From a checkpoint of a small transformer trained on Wikipedia: shifted keys.
Each number is 500 + 50 x the weight over its row's rms, rounded and kept within 0 to 999. Layers, rows and columns count from 0. Numbers have three digits each. The size before them is the row's rms in percent of the matrix's.

# down: layer 5 MLP down (transposed), 256x96, rms 0.118, rows 213-255, columns 48-95
# gate: layer 5 MLP gate, 256x96, rms 0.185, rows 214-255, columns 48-95
# up: layer 5 MLP up, 256x96, rms 0.2, rows 214-255, columns 48-95
down213 099:494491524560564543486607510562534442519461486608482411475436488585491544420441529526540424487544552492518446481476500528450450527436481413424447
gate214 108:547562480586558507572497531467457565443365498534507637492461460388470491447522473549531468467458521544430474533432479462493503506555543507543508
up214 114:462508479457550498547558524511502551525460421554577559512599620538525489580472476493567476486490610491439529527565534493527506449490575482472466
down214 110:507498509509662433423426466462420560496409447558541548434544495546507530519467465486450483527488546537474498519496558584619480544478498541497548
gate215 096:452568441465493403624464534488533491441486495433412614515457450472419482468529491511575410471515464468578449555425551521566537545529432473518494
up215 096:556453547475501556424533499444562548457473610473484516497482530513436469496395449432450528476550510503481484492480536563505423544480472619522431
down215 089:492495477553384422456460486526621474479590528408440536561507485518524466568413503437602570528479416549530519551529436516556471478461532476467517
gate216 102:534491472505433461559539508555575522526468460533522430444485533491430438513522501520472485475484453511436493485644472523564475498435553559424556
up216 102:559507344499527500513564511493457539478459547562460470462433492601468488446499486515558540378472364494501454487508535486561505485578499471514473
down216 103:418542469515438457490507540543519444456523461509493415488527452517520510574503516444462479410544522530427579527482574553482397514530420472563437
gate217 091:467494480484516453484461459456570421494481526487445508486530460439548559598518433599509601514525489422421427459474508617568614467491473478457477
up217 102:454554504489611504613517578517445554448536525493470534482481580571412469499516410505507496513521530546467616547485452491570478515471511574553516
down217 092:500507531536527495576547539436662526391566447502480488508409622485495531569480495565508526519520512563497465448467525539536477515563507491507548
gate218 085:601441539538431506500551556455523524536419497468491570504394422450522495482494573564470515496532410544491446511477491498567645434461450487505482
up218 086:567508527411547461553499595440500501489479523539520453480435456475519569381480514618444513474542485594533544497470438495469493504524552468488488
down218 090:586430516405542490455582561524456445514547499426472538479443491471462492515576523560504501496562538601456476444442498494579557500516503460445466
gate219 101:533476566543478535443461429509427528552505480595443410562435455502539506556444490461596445458482527601469470586584409564497486577489552453577441
up219 097:543515519474493481469461524401421419517555516605556498546505505526574489472394557508488518509517425534451442592535532444529573461481478526472597
down219 094:465500587429468392549492474429575534529458548445573552551442472445472455440550497426480490538471476537473518484548622433524478537467459463453565
gate220 121:526468368473513505451429460525456447550406505470479453358482574517419511449517524529585480560390538490560511482467526520464545467444449562500503
up220 112:485556551564483626499513476424535560467537541459523529569492433525545535489481458478500548538571475451340478519488443514443419508518541435448484
down220 114:562503545504526520553547520430529542476529555450624478495475574563539654527550494492538593385522448492519488437457612526499532450506525539524527
gate221 098:552517480435453489480523498558561492426485457480463491477564454462531477450553492587528590487550394550613466553558444438457336477532519478458494
up221 093:383555519451522581558475513516523523547540474460512487492546476446585544480497517532558560520511510465449591512527519418513466566504454514509493
down221 091:507465508527435503511476542597521507486466439491508552558491455415370431420404477584514506540627534521510429515502507388521399457465507587494532
gate222 095:526373473497565482433552481503570396495476387473568482574489523508437545465506505440476494435491512545511482524568540423441552552436491554534472
up222 108:487531503500492495443547462442460557461487442460490528400422499509448476541459535427490552495539474459480600484479559477487445470500424573530543
down222 103:488457510482603478498504490569603461546449519446542473514528493480427510393466472458529462530570438488539454458519491526338493555573501436477486
gate223 097:518414567454401481472455600503537524545483497642435517446625483407433489485448574411568487510501537464531503477454418553484518493497515433404474
up223 093:447509404526506464510459438528527544553453435505482462526506544475419468485451567568426573562531527563515574589469462513446444482573485554524475
down223 092:546446484459480592519405404465422509421496564502525469600503423505519521519438548461469545465544431619532550321491541504583524541488533492546488
gate224 105:526486573591548574477494497557602509528414489450468502493541492385493523468518555462469459567543489469436487538458520457479453578504475433419517
up224 088:495564533618603500525476540500461542497473500517501489473503460480465483565542453462615575438449535456524498522518468463543540465466488430533582
down224 099:428511514486491540449463572428505583525571385469475520521560429457483434552541521514540598503389602452495495554476588489488509497465476540491513
gate225 093:451546482576523545544522564408394532398527449494506513460450543565464474463458401485450475529454572516461583572489481467511445481544433498513534
up225 104:575422507502559540507466526469562526434495506520526546548500410510483526448526555539510529427505492554483462411432535496543482536520511574548585
down225 116:492545487485555495559518459493468533496530507481544582419474490505489504526530493488511470511438548459504511704531493511466449480462469521546548
gate226 101:521567460497383455496567531456420532553544540546487591473420569388509435476506469471588443403426511517471480412497528427525505529465501504513490
up226 105:607475486516464571476461522487459451488404488548553586426501511457450401468512499508518547426517563557455499470445434559484495442446504498460358
down226 097:592506536557484455521530567508505496587483498561540536403502450492487412497516555402497552567421552603423507517516523513571433424498463436488574
gate227 098:403573558505448419558524558536474403453515487514481582545598530446390549560500514507515393477531418514418533527597540440584474436527531466610528
up227 096:508527516546465556443414335487451547419469443475456530483477509580501436466495559433463512576495574440485496572529503594455461515463415483475535
down227 100:427562498442475543430534505564516400470461556518611460486513490533448492569464505519561463562553445524533464448554626564468467513463548514530439
gate228 106:604540514529472533531513473468472554616466464483425421572524533537537497537489538546536549504515551518507489564468479483462436586507469564514508
up228 107:508498508502597470525409573502521406478505588557547464523521459530499485439531464511453518461468457572518559503529482519528487526491565528426443
down228 104:558475530564510574486620496515492445532424590553551507540482467522447569438491404458559521478487455441538598481468492451479534468511447529532515
gate229 103:496515531466446410391470504491535462498501394563479503444545551597453563412464541584453434500432534436525490522501537479492442566492512499583484
up229 113:471491433452452538481499426494463523505424471493423498496490544575486527473511392525495512520451413502546470485517502456564451527593509505605589
down229 110:489577367436443497449530556562535410556529459482520572537462514559540486537423507403598547463585474486506551507484432502521504496534422461576566
gate230 094:506476544415528456491512522468537537511530546468477415500441473553433483493498516628474499528462542511499499536501522615538466554523514594482544
up230 094:460435500497478436407477436537508522514477524517648542499540473569450508542545468497362561529460515563436457543480479555515474487561482459496466
down230 095:486494497495506438459504564447493534428547464501473427474546439522544470510499491485544503432479556567529550473518523457485500505525548635417525
gate231 089:460549544612605498546515519479565505502481558463519455523526459400489516576538554487547500486434580462604539526598485518536492533523501531470546
up231 090:495412517446516495530476470415501494527449482594522443522495458554612469450558546501491569461494441510463458460494480539527436451492531414544583
down231 095:574472479571514438511418487460511449420469552514484573573430500505465456431506535465583456406520504504596506603478538567500458513506523435559446
gate232 091:416486536525553506518472455527440414556494509578516511546486478427380554515507628491469432532515371499504542556469509593507534487517573459445587
up232 098:505544469457470509522439554458526433475506454588496556527397449540429505566576469493539483476549503526491544563518490410507558423594521427543613
down232 095:588390510475485477527458445546472525478548547545539491583569539462538515569461492562490435600464660415487513504462487421517502519580564471466482
gate233 090:502419494591399552482515576585435495468424480509419491444441492457478486434495518502496505429474551505482465487345557491509561462436552571460449
up233 092:512547543508469542485490408490416506532431546495545529442498538493599459426512499477562535491520424452512481452524520407599488490508517404530409
down233 089:525562465426447525414561554517495507533493521551488510528545512536602374579474481535500499481417487519545480570468436585494490478563568437567436
gate234 094:506533477543492534532536527559499551478526382503468438508499591553517589553563525465559496493407498548462497475551438482563518437427477517445530
up234 102:500515480528443462384589531553544501593510487512559517433543571461541487477522503525490481435501487482429492486585523501512489509567418449441445
down234 097:507355468529509506490541513552497422570524352553477512471554404549543468528512507551541509625447445474540507442552544484450577415511562528475464
gate235 093:482525502532469417486446495537509375582587550531478583466456568547533450492479482441493510432466544458503428568570525404389493559443545515560539
up235 091:571505459529458422462479353550505442561534529487460530443471469575528475441544530444543412454473532471511467509590535411432523548458470492541523
down235 099:417497495565473495450532458401419383553458546468461518447505566487537521488518467586388467522471531649485516532522490537479356546547500506421402
gate236 098:397433463422517527558561613502400495543406519363495451512462484562435550448510436590484557519520464603409543557488425557406504519476494496531570
up236 093:525390541464517363470512448460511574512500577492517479610521467516517456473499528511517533518492497514451479520569468431483522609486550434534518
down236 089:439483437457494453479539453479428501528443518508659461479494466564473454497532536497466572596460482558505466458495520489400432534501505373574491
gate237 105:527581498515506600511503474386442503482491571511507485450346427542461474494497479527539530523477578441503495540571507521489531480459547467503471
up237 080:511500496553504447558454485453639481523492507483501510576510554592473453502490493442475634556496517472543433494456443509623469577541541494481453
down237 087:556557532469483467576464490481549548595412503484478474506541479539495554491469546523454456504504518518483484435579517538468495466488461460383496
gate238 097:486498469467558514433528491498473546546496520479422463579458490597528445427552409559413521480440571522444455518464542488404531509518468493414566
up238 096:461536552426447590546503563459534572411526531434473596464506415444525423534422463537498521561525475472517487551499600534543465493460480534501492
down238 093:479532451602442490633521494531493482582534510521547515409471543535579575523487514535425540501506398555507513530585415547360420476535445426584502
gate239 100:510480506586476527539494461496441652505467498519570450400462470551535483480450449512470512450469495484485538512499511386407482423517539525504548
up239 109:530510497458536565521523542505557529470471516512502543379519492525466477549420546459428410578551541464506542482474502511537576441478524596526540
down239 105:531603516484478491424516511506527452522462540455576500542483417509404545534555525470558509536476427462528535305490439485464489531548461404500585
gate240 087:579501533496392439541507466432517475556465519486477522492482478445383482406518514463503481546606448597615533541445368433506424493490525539581487
up240 099:549561509560439515600443547432578424517471431560546594487453463451451408454580502577473450619527508563493565567514466405484492501441504489494517
down240 097:601534450464449480597544452502518461505509553461599449558496526471504489550465571535452410508630408565479495451472568516543530576472550511437444
gate241 100:504472465424546493486551455545530464489465469541527535443502491471486451514521501445521421468523570481518376469402517443504430520518529518546559
up241 100:480572489557542487523475442484462511451509579525480480485430586499422466470496524505542523531521576455460489647431577515513532374534544470502523
down241 093:439519502525440450487413496436506497499458458451568530536474479503488465489480429380550461451456398430559575521573543440473494505479490618537594
gate242 096:536598434430507461469519409423474520502435543514594535434520410489477551481567583524447525512486540476456496498591547482449563494498464537517601
up242 093:461535550468481568507454562447522443442473414468446469619446473551502436540469573476552456505416444530510506611403522499536430475500545538463428
down242 098:367528492513476570572409558455558537457450482601509468583546526548538412552394472520513479467479465526573428496434563452580503495520496520528439
gate243 104:581486555554441491404468501520558536575392548446431441541555531454436503490535600513500463531454512484380547422583412506473446539487537520471428
up243 099:498503481447514499531476419465602460505428534420491419439431422541581533451567440553444506526550514409422585559555443542550497499499491522412512
down243 095:547458492482515471559488426510504494586489521548479461527558471572520467539438568553615466492528532489452561514573538465536503580478517489464480
gate244 114:552526527526525397513428515470444480520499489511483520479496464610464531448531506416508422556441550468479539464453540516597511495505453558401575
up244 107:486584468533451449516567421498561432499547423443549573487539509462517513375515495470493573578545407557438561487490483499507536449524463529439618
down244 103:455537438585556480464482401495466483465550452439467526535507495489440523491496384484447606547470554563474496427493500576657508540519579532505562
gate245 101:541484539495478462476508546471542544586550529498483587509502544545494465536531506595499563448482535523493456429531489516450557476520585465515497
up245 100:520542546506540586495541461483509479574474458542473446498437521413464500568519638484552467504452521514471520518521476504472516515558596511527503
down245 107:512526532536442487502473625522486516559451512468522419454500522497491412393504456494538385562488507513442553412500455453446439442385498539472483
gate246 084:503507454538486358560504536542528574496514436423511510465455538575536448494488469453500576516496472516592495399557391538536470495521517505410490
up246 093:514516527539448494419437431476437464544598490470484533499472467484524589525543463544535562512387481520465498562583523617483551494387518489527465
down246 088:449449487497521534485534489534514466430440439534554412536590473445490560416488424507509487452466416530576518509404477547465520509484555498533486
gate247 099:502502513538551451525407558556623596380488507520461529584491524498366558650504502550454521516483504461498516525579529513447514549434470474419558
up247 106:500446490486564510503516421571503526518473527574476527532574539479557538522554460456611626547493496568519456496543571483539410460544428494464498
down247 105:541575516471539422572454568477332467454495364521522473487514514517543496460517480562488469564450459461521468464489419546477527605478504547495502
gate248 086:589473506519394475491608542515527540432565384500543400509466476486562559492515461463596396568460467487444452520550523520420480549545451374523443
up248 086:540454476512487477476477597486574471498418365432465512402522523506504462589614505471398481497501462567521498536487514551470475490409511495545500
down248 085:482529460484500490499490422485542450507521580484432526568554490455535586480440504485584633462521474474508512500521483565523545558478467520459481
gate249 092:554466472448484548546488569548483566487473518473459451339452504530440468498560430483567544529478447529480485465575495492468585558481446370529616
up249 087:515486497527451532492447497493440534487481508511562483461501458452515472458433421552447442525426540581486425435473404492484481536513459406451490
down249 097:494592487437494437493511466461561560498496469541444572381461591489524552531538480516443447529462528564544455345503483515591525450445445449495481
gate250 098:553579535538520368456540575487489554500450462423532397568453503489539488547521573452615410561514550515514506607543485466544524580495417536496504
up250 091:465563484603502521490617546480473513567468459534482483545560527483536516566523517512471602442569542506501560377559540550452504559506605508467467
down250 097:586439444501465383565539614641509475466549504504541397463409573479508472527520520427488459422526523486461536478497475539476456542539511466496539
gate251 099:515583577586535509464511464588480528474470489517488479518523600533477540497449547512500433491485463431568517512500512523433564523572448568485579
up251 094:472497590491527636500523443542521530534533453516535457492514482516481456416447496564504542568524518486558497504419484585448479540528473569529505
down251 102:518557483458515386501535519429473565536468388524478494483437531473572600502600501446438450593487488546496510544543483542418448483529521451553555
gate252 090:557478530526474510451627551519453517416531478490508446422518411565513523481651544523499524562468457420574490436545548497480455569545457503422506
up252 100:486528458527533442405446527544467529483541441513472427454434528505484539588442570473530447527508494576634466501466556558458403487482535532471539
down252 095:489528466601533441424442502493607558436459490536483530519449416486460516548406448501523456579599542523526413526426468538461518491502520526535503
gate253 103:450464488520511506543414509520574424469450473499504511471653497561467515608553510518459465510577523512472472501577519511493501545431443532472434
up253 099:494534499536439545488563436640489588495491488473618407489409531512521547451499518488489606506502447489476516463474589503534539437552468538530527
down253 101:505468490547522510476499450442590410501439454516484542576433454577485438573448460479553483503468507548557537351516408480484511488563476507358536
gate254 103:539523571531498438483488465465529511431445439507457499533463499515401481450564491571551539556529486487459422511436445524504606535511478440429481
up254 104:450461623498531582424426516510566586485497566540462481524550496574497530463487393397498417440534448510557574525463502448464514510457526427516525
down254 098:550500407502495561501513500511409421535454444512458552437471570503604448486491510518558571583555511540528446515553469354495561506516521499521508
gate255 098:586545515469558472474467484533514623487565484494526458451523500396493561510501489513523499448587513495553489506422471465478504484556564477569403
up255 087:551462495569555538579575515466473481495557410571559589439445426541438517521475466545572401460472535585449500496551443458508506532522527370538444
down255 094:557499612582521433474552495545483553442472474459472580449531539573454440478461558479416540490453434500462526474497465636571508486564441511442561